{
  "n_layer": 21,
  "d_model": 64,
  "n_head": 2,
  "n_kv_head": 1,
  "head_dim": 32,
  "d_mlp": 256,
  "vocab_size": 1024,
  "activation": "gelu",
  "norm": "rmsnorm",
  "norm_place": "pre",
  "norm_eps": 1e-05,
  "positions": "alibi",
  "qk_norm": false,
  "attn_scale": 0.177,
  "bias": "all",
  "tie_embeddings": true,
  "parallel_block": false,
  "init": "normal",
  "init_std_qkv": 0.0625,
  "init_std_o": 0.0625,
  "init_std_up": 0.0625,
  "init_std_down": 0.0625,
  "optimizer": "muon",
  "lr": 0.00777,
  "lr_mult_o": 2.0,
  "beta1": 0.95,
  "lr_head": 0.00945,
  "grad_clip": 1.0,
  "warmup_steps": 200,
  "schedule": "wsd",
  "decay_fraction": 0.736,
  "decay_shape": "linear",
  "final_lr_fraction": 0.0,
  "batch_tokens": 16384,
  "seq_len": 2048,
  "doc_mask": true,
  "train_tokens": 102500000,
  "steps": 6257,
  "dataset": "wikipedia_en"
}
Each number is 50 + 10 x the weight over its row's rms, rounded and kept within 0 to 99. Layers, rows and columns count from 0. The size before them is the row's rms in percent of the matrix's.

# layer 3 MLP up, 256x64, rms 0.301, rows 161-186, columns 0-63
096:55 59 67 41 59 57 57 56 36 44 68 46 50 65 37 52 58 49 39 50 59 30 55 42 54 45 65 67 64 51 53 51 51 49 27 43 53 58 35 57 39 47 51 55 39 49 54 51 49 60 49 53 47 41 68 37 27 47 63 44 37 42 52 66
108:39 53 24 39 36 37 60 48 41 62 33 56 40 56 43 45 38 48 26 47 53 49 57 39 59 52 52 70 62 55 57 47 44 62 44 50 48 40 43 61 64 50 49 40 60 47 44 49 39 42 57 35 46 42 45 36 51 48 53 27 54 63 37 53
102:53 54 47 42 44 51 60 55 62 58 68 40 58 47 48 66 42 51 66 52 49 52 37 51 34 71 54 62 40 53 39 44 51 33 57 46 73 63 27 53 32 52 61 52 43 37 42 62 53 34 40 42 45 44 43 61 59 54 54 43 44 40 53 59
086:70 52 61 41 38 40 45 66 51 58 46 65 50 57 57 53 58 45 51 72 55 44 45 48 72 52 46 48 59 51 59 56 47 56 54 30 68 34 64 47 60 51 64 61 57 38 51 44 49 37 43 60 42 41 61 66 68 49 62 58 36 51 46 48
091:49 48 56 34 42 61 53 68 50 40 28 44 55 67 82 57 31 60 64 37 43 50 54 47 65 44 57 57 72 57 72 52 33 54 56 47 46 44 65 43 53 56 56 55 54 55 49 51 42 50 50 49 65 55 56 47 43 48 49 45 52 48 47 53
088:41 52 66 39 73 22 48 48 41 67 42 59 53 59 49 46 48 59 61 37 63 47 60 44 47 41 49 55 40 47 52 52 44 75 71 59 42 39 44 52 47 59 56 54 53 49 54 59 41 45 58 46 46 60 41 56 60 29 48 42 50 49 34 39
088:65 69 44 53 49 35 64 51 34 63 44 37 58 47 33 62 51 42 51 62 36 57 69 54 53 43 57 57 60 39 53 62 53 48 68 48 62 64 59 57 44 49 44 62 39 44 43 54 40 28 67 47 54 46 42 46 48 47 56 47 67 55 39 46
119:40 45 59 70 44 53 37 56 59 36 68 53 40 44 53 58 43 48 59 53 39 45 46 60 64 50 50 56 51 34 41 48 44 48 45 47 52 43 52 47 47 66 67 51 44 44 41 78 35 62 42 39 61 52 59 36 46 46 71 40 49 56 43 29
106:49 49 38 54 61 53 59 44 33 72 15 49 55 44 49 49 41 64 42 57 50 61 63 57 43 53 42 58 62 52 49 64 50 34 60 48 44 68 56 46 55 32 48 47 43 31 48 43 29 44 52 60 50 47 43 53 52 48 41 59 62 56 53 61
078:69 45 49 51 44 44 69 48 45 51 57 60 53 55 62 52 50 43 36 54 59 44 64 70 67 32 28 44 52 55 25 44 56 62 59 45 53 52 46 47 59 51 43 44 58 51 41 52 49 47 47 45 41 46 60 43 74 59 67 64 60 51 53 65
088:40 65 55 54 53 39 50 65 67 43 45 49 56 56 35 47 69 48 52 46 52 52 72 43 49 63 60 39 47 61 53 53 57 44 51 46 64 56 38 66 46 49 62 48 56 45 41 63 48 45 55 66 34 50 62 43 32 53 38 61 46 24 46 67
106:50 60 69 34 45 51 36 54 49 41 44 57 36 58 57 60 55 54 45 60 54 38 41 50 50 38 56 60 73 58 50 50 67 55 41 47 51 40 47 56 52 39 46 36 53 67 53 34 58 73 51 57 54 33 59 48 38 68 42 70 51 59 44 44
096:49 38 43 55 42 41 52 54 44 53 42 48 35 58 45 42 51 38 59 59 65 38 63 43 58 40 55 55 65 69 49 54 55 57 32 47 40 65 46 62 56 54 53 61 63 36 52 59 38 50 62 53 37 60 45 70 26 47 30 67 48 49 54 55
080:59 45 41 33 43 41 57 51 57 44 47 38 40 62 26 61 50 42 65 52 52 50 47 46 47 51 47 75 68 52 23 46 48 53 56 27 59 50 48 42 56 74 41 47 50 43 50 55 50 59 56 66 51 54 51 63 57 56 51 44 51 56 44 37
098:46 56 46 47 41 76 46 66 56 38 35 45 67 58 51 55 38 39 47 47 53 57 57 53 39 36 51 53 68 57 45 50 56 58 39 47 43 55 73 41 46 58 55 44 55 46 51 56 31 70 43 66 48 39 47 47 43 30 60 64 45 49 61 39
097:58 57 43 47 57 44 49 39 53 27 45 68 51 46 22 43 55 36 49 52 46 51 40 39 57 38 48 43 70 50 48 39 55 50 54 43 67 65 32 60 60 46 43 22 54 52 48 63 39 43 55 44 53 49 51 52 37 42 37 46 56 55 48 56
102:52 41 54 26 48 63 62 48 54 50 54 47 74 50 46 49 61 53 78 61 34 49 54 61 43 64 34 65 58 60 62 56 54 43 41 44 47 51 56 65 42 65 50 36 42 45 48 47 71 57 56 58 57 51 40 55 37 38 54 54 48 54 60 50
099:40 60 55 34 50 56 43 58 37 55 70 56 48 62 29 53 44 42 46 56 72 36 56 51 52 65 56 54 46 60 49 48 59 54 45 42 55 59 47 56 63 68 65 61 53 50 40 59 64 39 57 53 27 45 54 60 51 50 51 74 40 50 65 48
106:25 76 56 42 45 59 55 46 55 63 52 58 52 42 48 44 51 45 46 51 69 58 46 53 49 49 53 37 55 57 56 48 26 35 32 46 39 62 41 53 62 47 53 71 51 45 47 43 46 62 59 51 49 59 65 59 53 45 34 49 57 53 49 74
099:44 66 53 58 60 62 36 31 49 51 46 43 42 47 57 50 47 69 51 54 44 64 54 54 55 41 58 61 56 38 43 41 58 39 61 50 36 45 42 40 37 48 30 35 60 47 59 37 44 58 32 37 48 25 49 48 44 45 34 59 56 45 43 34
104:46 37 49 44 42 47 60 69 39 48 65 53 56 65 49 39 57 40 46 62 39 49 48 43 54 43 38 66 47 51 32 65 26 56 58 53 54 49 46 59 55 47 29 55 50 59 70 51 43 53 54 52 70 38 59 40 49 56 55 50 31 58 67 47
114:56 36 50 47 72 45 46 54 59 66 54 66 51 49 53 42 49 48 57 53 47 57 34 52 50 49 45 66 62 35 43 31 69 61 29 45 50 48 27 50 50 54 62 63 43 35 48 52 50 52 24 44 37 49 46 58 45 52 49 47 38 36 50 58
111:45 70 59 37 63 53 50 58 37 51 61 60 51 48 41 48 62 49 39 54 42 56 49 54 49 39 57 45 29 58 53 43 45 44 58 55 58 35 32 49 69 42 51 51 45 47 49 44 55 70 76 46 56 44 63 53 63 67 57 59 36 34 39 55
115:70 47 55 64 40 51 69 58 80 39 46 53 62 53 50 53 72 32 46 67 56 57 64 59 40 63 48 51 47 45 48 50 61 55 57 42 61 46 28 59 40 44 44 57 50 48 50 50 41 45 54 50 53 39 44 53 48 46 36 33 61 60 58 56
095:69 53 49 40 37 50 59 44 41 77 48 45 46 56 51 64 59 37 46 52 46 55 40 60 44 54 46 64 52 37 51 45 53 56 49 71 52 59 42 44 40 42 32 46 68 48 36 52 54 65 57 56 36 50 43 49 29 39 45 30 56 38 37 54
108:35 47 50 57 49 47 55 51 27 50 78 55 40 75 48 61 51 53 48 38 46 52 58 57 55 46 65 59 49 39 33 41 63 46 47 40 64 48 31 45 61 45 55 51 45 65 38 55 54 44 55 48 52 44 48 50 49 50 65 51 77 64 56 42
# layer 3 MLP down (transposed), 256x64, rms 0.0844, rows 161-185, columns 0-63
092:43 48 60 46 41 63 32 38 51 43 34 54 60 41 53 64 54 48 57 47 52 33 56 27 49 45 51 39 57 50 37 37 45 52 42 60 56 48 57 52 57 60 43 25 51 54 60 48 33 61 33 45 55 42 42 44 65 37 54 55 47 52 42 77
125:45 53 24 23 43 31 65 43 42 46 53 43 60 39 57 42 50 53 46 57 40 45 38 40 34 30 51 45 50 41 47 42 66 43 34 60 52 40 50 36 48 46 53 43 43 52 46 38 69 43 48 42 54 46 45 42 50 47 65 43 30 49 55 44
121:49 58 59 63 50 51 49 53 42 54 54 52 52 44 59 33 51 46 45 44 48 65 74 23 38 41 37 54 55 32 67 55 68 47 63 56 58 54 55 43 41 44 44 64 33 42 45 66 59 56 52 40 34 55 48 71 49 42 48 40 52 39 55 47
071:60 32 48 65 49 59 41 51 49 51 44 63 48 50 48 65 61 54 52 52 49 65 56 43 47 46 45 48 54 51 47 48 43 50 62 49 47 45 64 67 71 61 37 33 52 72 49 38 68 68 38 41 67 49 37 34 49 59 28 57 53 58 48 53
087:50 40 63 48 58 69 52 42 50 69 66 38 45 47 36 41 50 52 53 61 51 47 30 60 36 52 39 26 28 45 42 45 52 59 37 56 51 29 39 48 63 48 47 51 57 48 48 58 62 39 69 58 50 58 41 42 58 56 47 46 57 53 54 59
084:48 57 56 52 44 53 49 37 43 29 54 50 46 52 53 32 52 61 67 49 40 54 64 63 36 56 48 44 70 36 74 41 56 52 43 51 41 53 60 63 69 31 45 44 29 46 35 58 37 45 45 62 38 36 49 51 50 42 45 57 51 52 43 53
098:38 39 47 60 61 52 61 50 57 50 53 63 53 54 54 50 54 56 60 41 65 53 40 36 47 56 54 36 59 48 51 28 76 46 52 75 49 63 48 41 44 49 53 38 44 64 54 43 73 35 35 60 59 58 62 46 49 53 49 42 54 69 53 59
114:29 42 48 36 56 48 73 52 43 39 62 51 54 66 41 37 45 61 41 57 43 57 72 49 59 47 64 57 52 50 56 66 60 63 51 42 49 49 58 61 46 75 49 68 50 55 57 48 39 72 43 59 48 59 50 48 47 66 54 45 52 52 59 47
097:37 40 55 62 45 53 43 51 69 49 46 60 45 68 58 45 45 53 55 62 43 59 59 40 45 50 55 57 68 48 48 52 53 56 55 49 38 51 66 49 46 46 75 57 35 65 42 47 42 42 54 47 28 58 47 34 35 57 49 49 45 75 70 52
073:53 66 36 57 46 54 49 64 38 63 55 72 36 61 49 51 37 57 45 35 61 42 44 49 61 32 47 49 41 73 64 55 57 62 65 50 52 49 41 35 57 55 40 52 49 30 51 38 44 58 48 57 56 50 33 48 42 44 67 44 42 53 46 57
091:53 57 46 62 57 54 37 45 45 35 48 54 52 54 22 44 56 43 53 58 38 59 48 48 41 56 46 34 54 41 35 47 44 42 34 57 53 39 59 51 49 43 59 59 51 56 48 46 58 33 56 59 56 67 53 30 32 53 57 40 50 33 39 77
102:54 51 59 44 37 59 57 32 54 53 43 63 38 37 68 56 63 50 50 47 47 42 57 39 44 48 30 31 64 41 61 56 47 40 52 61 71 42 58 43 47 47 38 65 35 57 46 69 48 37 47 55 54 57 35 57 56 47 54 46 65 46 57 67
099:39 53 34 44 57 45 56 45 39 61 56 51 37 42 62 44 57 49 44 58 34 49 68 21 44 50 63 67 52 62 59 61 55 51 43 47 47 44 60 74 49 59 45 47 59 54 53 46 52 37 51 46 55 59 45 80 48 45 50 56 38 37 54 58
081:61 69 54 46 43 49 42 37 64 54 53 47 58 70 48 34 38 47 39 40 53 49 69 51 43 36 63 62 64 70 45 45 45 63 36 48 47 49 51 33 54 49 46 53 61 42 36 40 52 54 40 55 49 50 44 38 30 46 63 62 41 63 62 41
095:45 44 67 61 66 50 58 47 70 67 57 49 50 59 48 55 57 60 31 45 45 33 33 49 52 53 58 25 53 47 52 57 42 49 59 57 40 50 60 75 41 53 54 45 63 47 64 45 64 52 53 41 48 32 59 48 36 47 59 37 53 45 61 47
107:67 37 49 59 49 48 55 47 50 58 53 28 53 46 52 42 51 46 44 60 34 56 49 36 52 70 52 42 47 62 61 50 47 47 52 39 57 70 65 35 46 34 56 50 52 52 59 52 56 49 33 67 39 49 51 79 33 56 64 45 47 49 39 57
086:57 67 54 45 58 53 60 29 62 63 58 51 45 56 40 46 49 33 45 29 57 27 44 46 55 37 45 48 56 64 48 66 45 26 58 58 44 40 42 45 56 47 54 43 41 63 49 51 37 42 70 50 48 49 42 61 54 48 58 54 44 53 71 48
085:48 56 49 44 48 68 49 41 48 52 52 31 54 46 58 60 59 39 80 64 29 40 52 30 50 59 51 43 65 42 48 37 39 51 48 39 40 50 55 56 48 39 41 48 44 47 43 50 46 62 34 64 58 45 42 32 32 55 46 47 40 41 48 61
105:70 48 46 57 33 48 42 52 51 41 39 60 55 54 67 67 37 37 57 58 46 33 46 46 59 35 56 48 50 47 30 51 54 51 65 45 47 61 52 29 44 49 56 53 40 69 59 59 42 55 36 44 64 53 32 42 43 64 65 48 50 56 62 55
098:45 44 48 59 62 68 46 54 43 45 46 55 44 45 38 47 47 58 45 46 45 58 46 48 49 62 39 62 54 45 55 48 34 38 55 40 60 40 36 52 26 77 52 44 48 44 31 45 39 63 42 34 35 47 45 52 49 40 72 45 45 70 61 48
115:57 75 44 52 78 39 42 42 51 63 43 44 51 38 43 58 43 52 51 68 39 59 59 44 64 42 41 41 42 55 43 51 48 53 57 36 54 61 47 43 60 41 56 63 45 55 58 71 37 61 48 59 41 53 58 54 43 52 49 62 67 41 30 44
142:49 38 62 46 47 49 42 52 42 60 59 49 64 61 61 50 42 59 50 42 56 44 48 42 54 74 49 51 42 59 66 47 41 66 43 58 57 54 34 37 58 33 46 46 35 37 52 41 63 38 48 54 34 55 20 41 33 42 60 50 49 41 52 40
131:46 54 56 53 58 54 56 48 55 51 67 53 33 49 50 58 40 49 51 49 43 53 51 73 40 63 53 44 22 53 43 47 55 52 49 41 41 60 54 35 37 47 54 51 53 47 46 49 38 52 27 56 38 49 46 42 50 49 76 52 35 53 73 27
113:38 70 36 60 63 50 58 61 39 58 52 50 52 60 45 46 46 39 41 61 48 58 56 39 55 37 38 42 41 60 62 45 66 29 49 69 52 71 49 62 56 60 47 52 45 53 42 55 61 36 58 37 29 55 56 38 57 52 53 58 51 43 60 62
093:57 47 43 70 49 65 54 50 66 42 52 71 47 49 48 68 42 63 62 53 44 47 49 52 53 46 53 52 46 57 35 33 56 35 29 42 52 64 40 33 45 59 53 57 43 48 58 43 49 47 28 67 49 60 47 69 60 60 48 45 39 56 63 46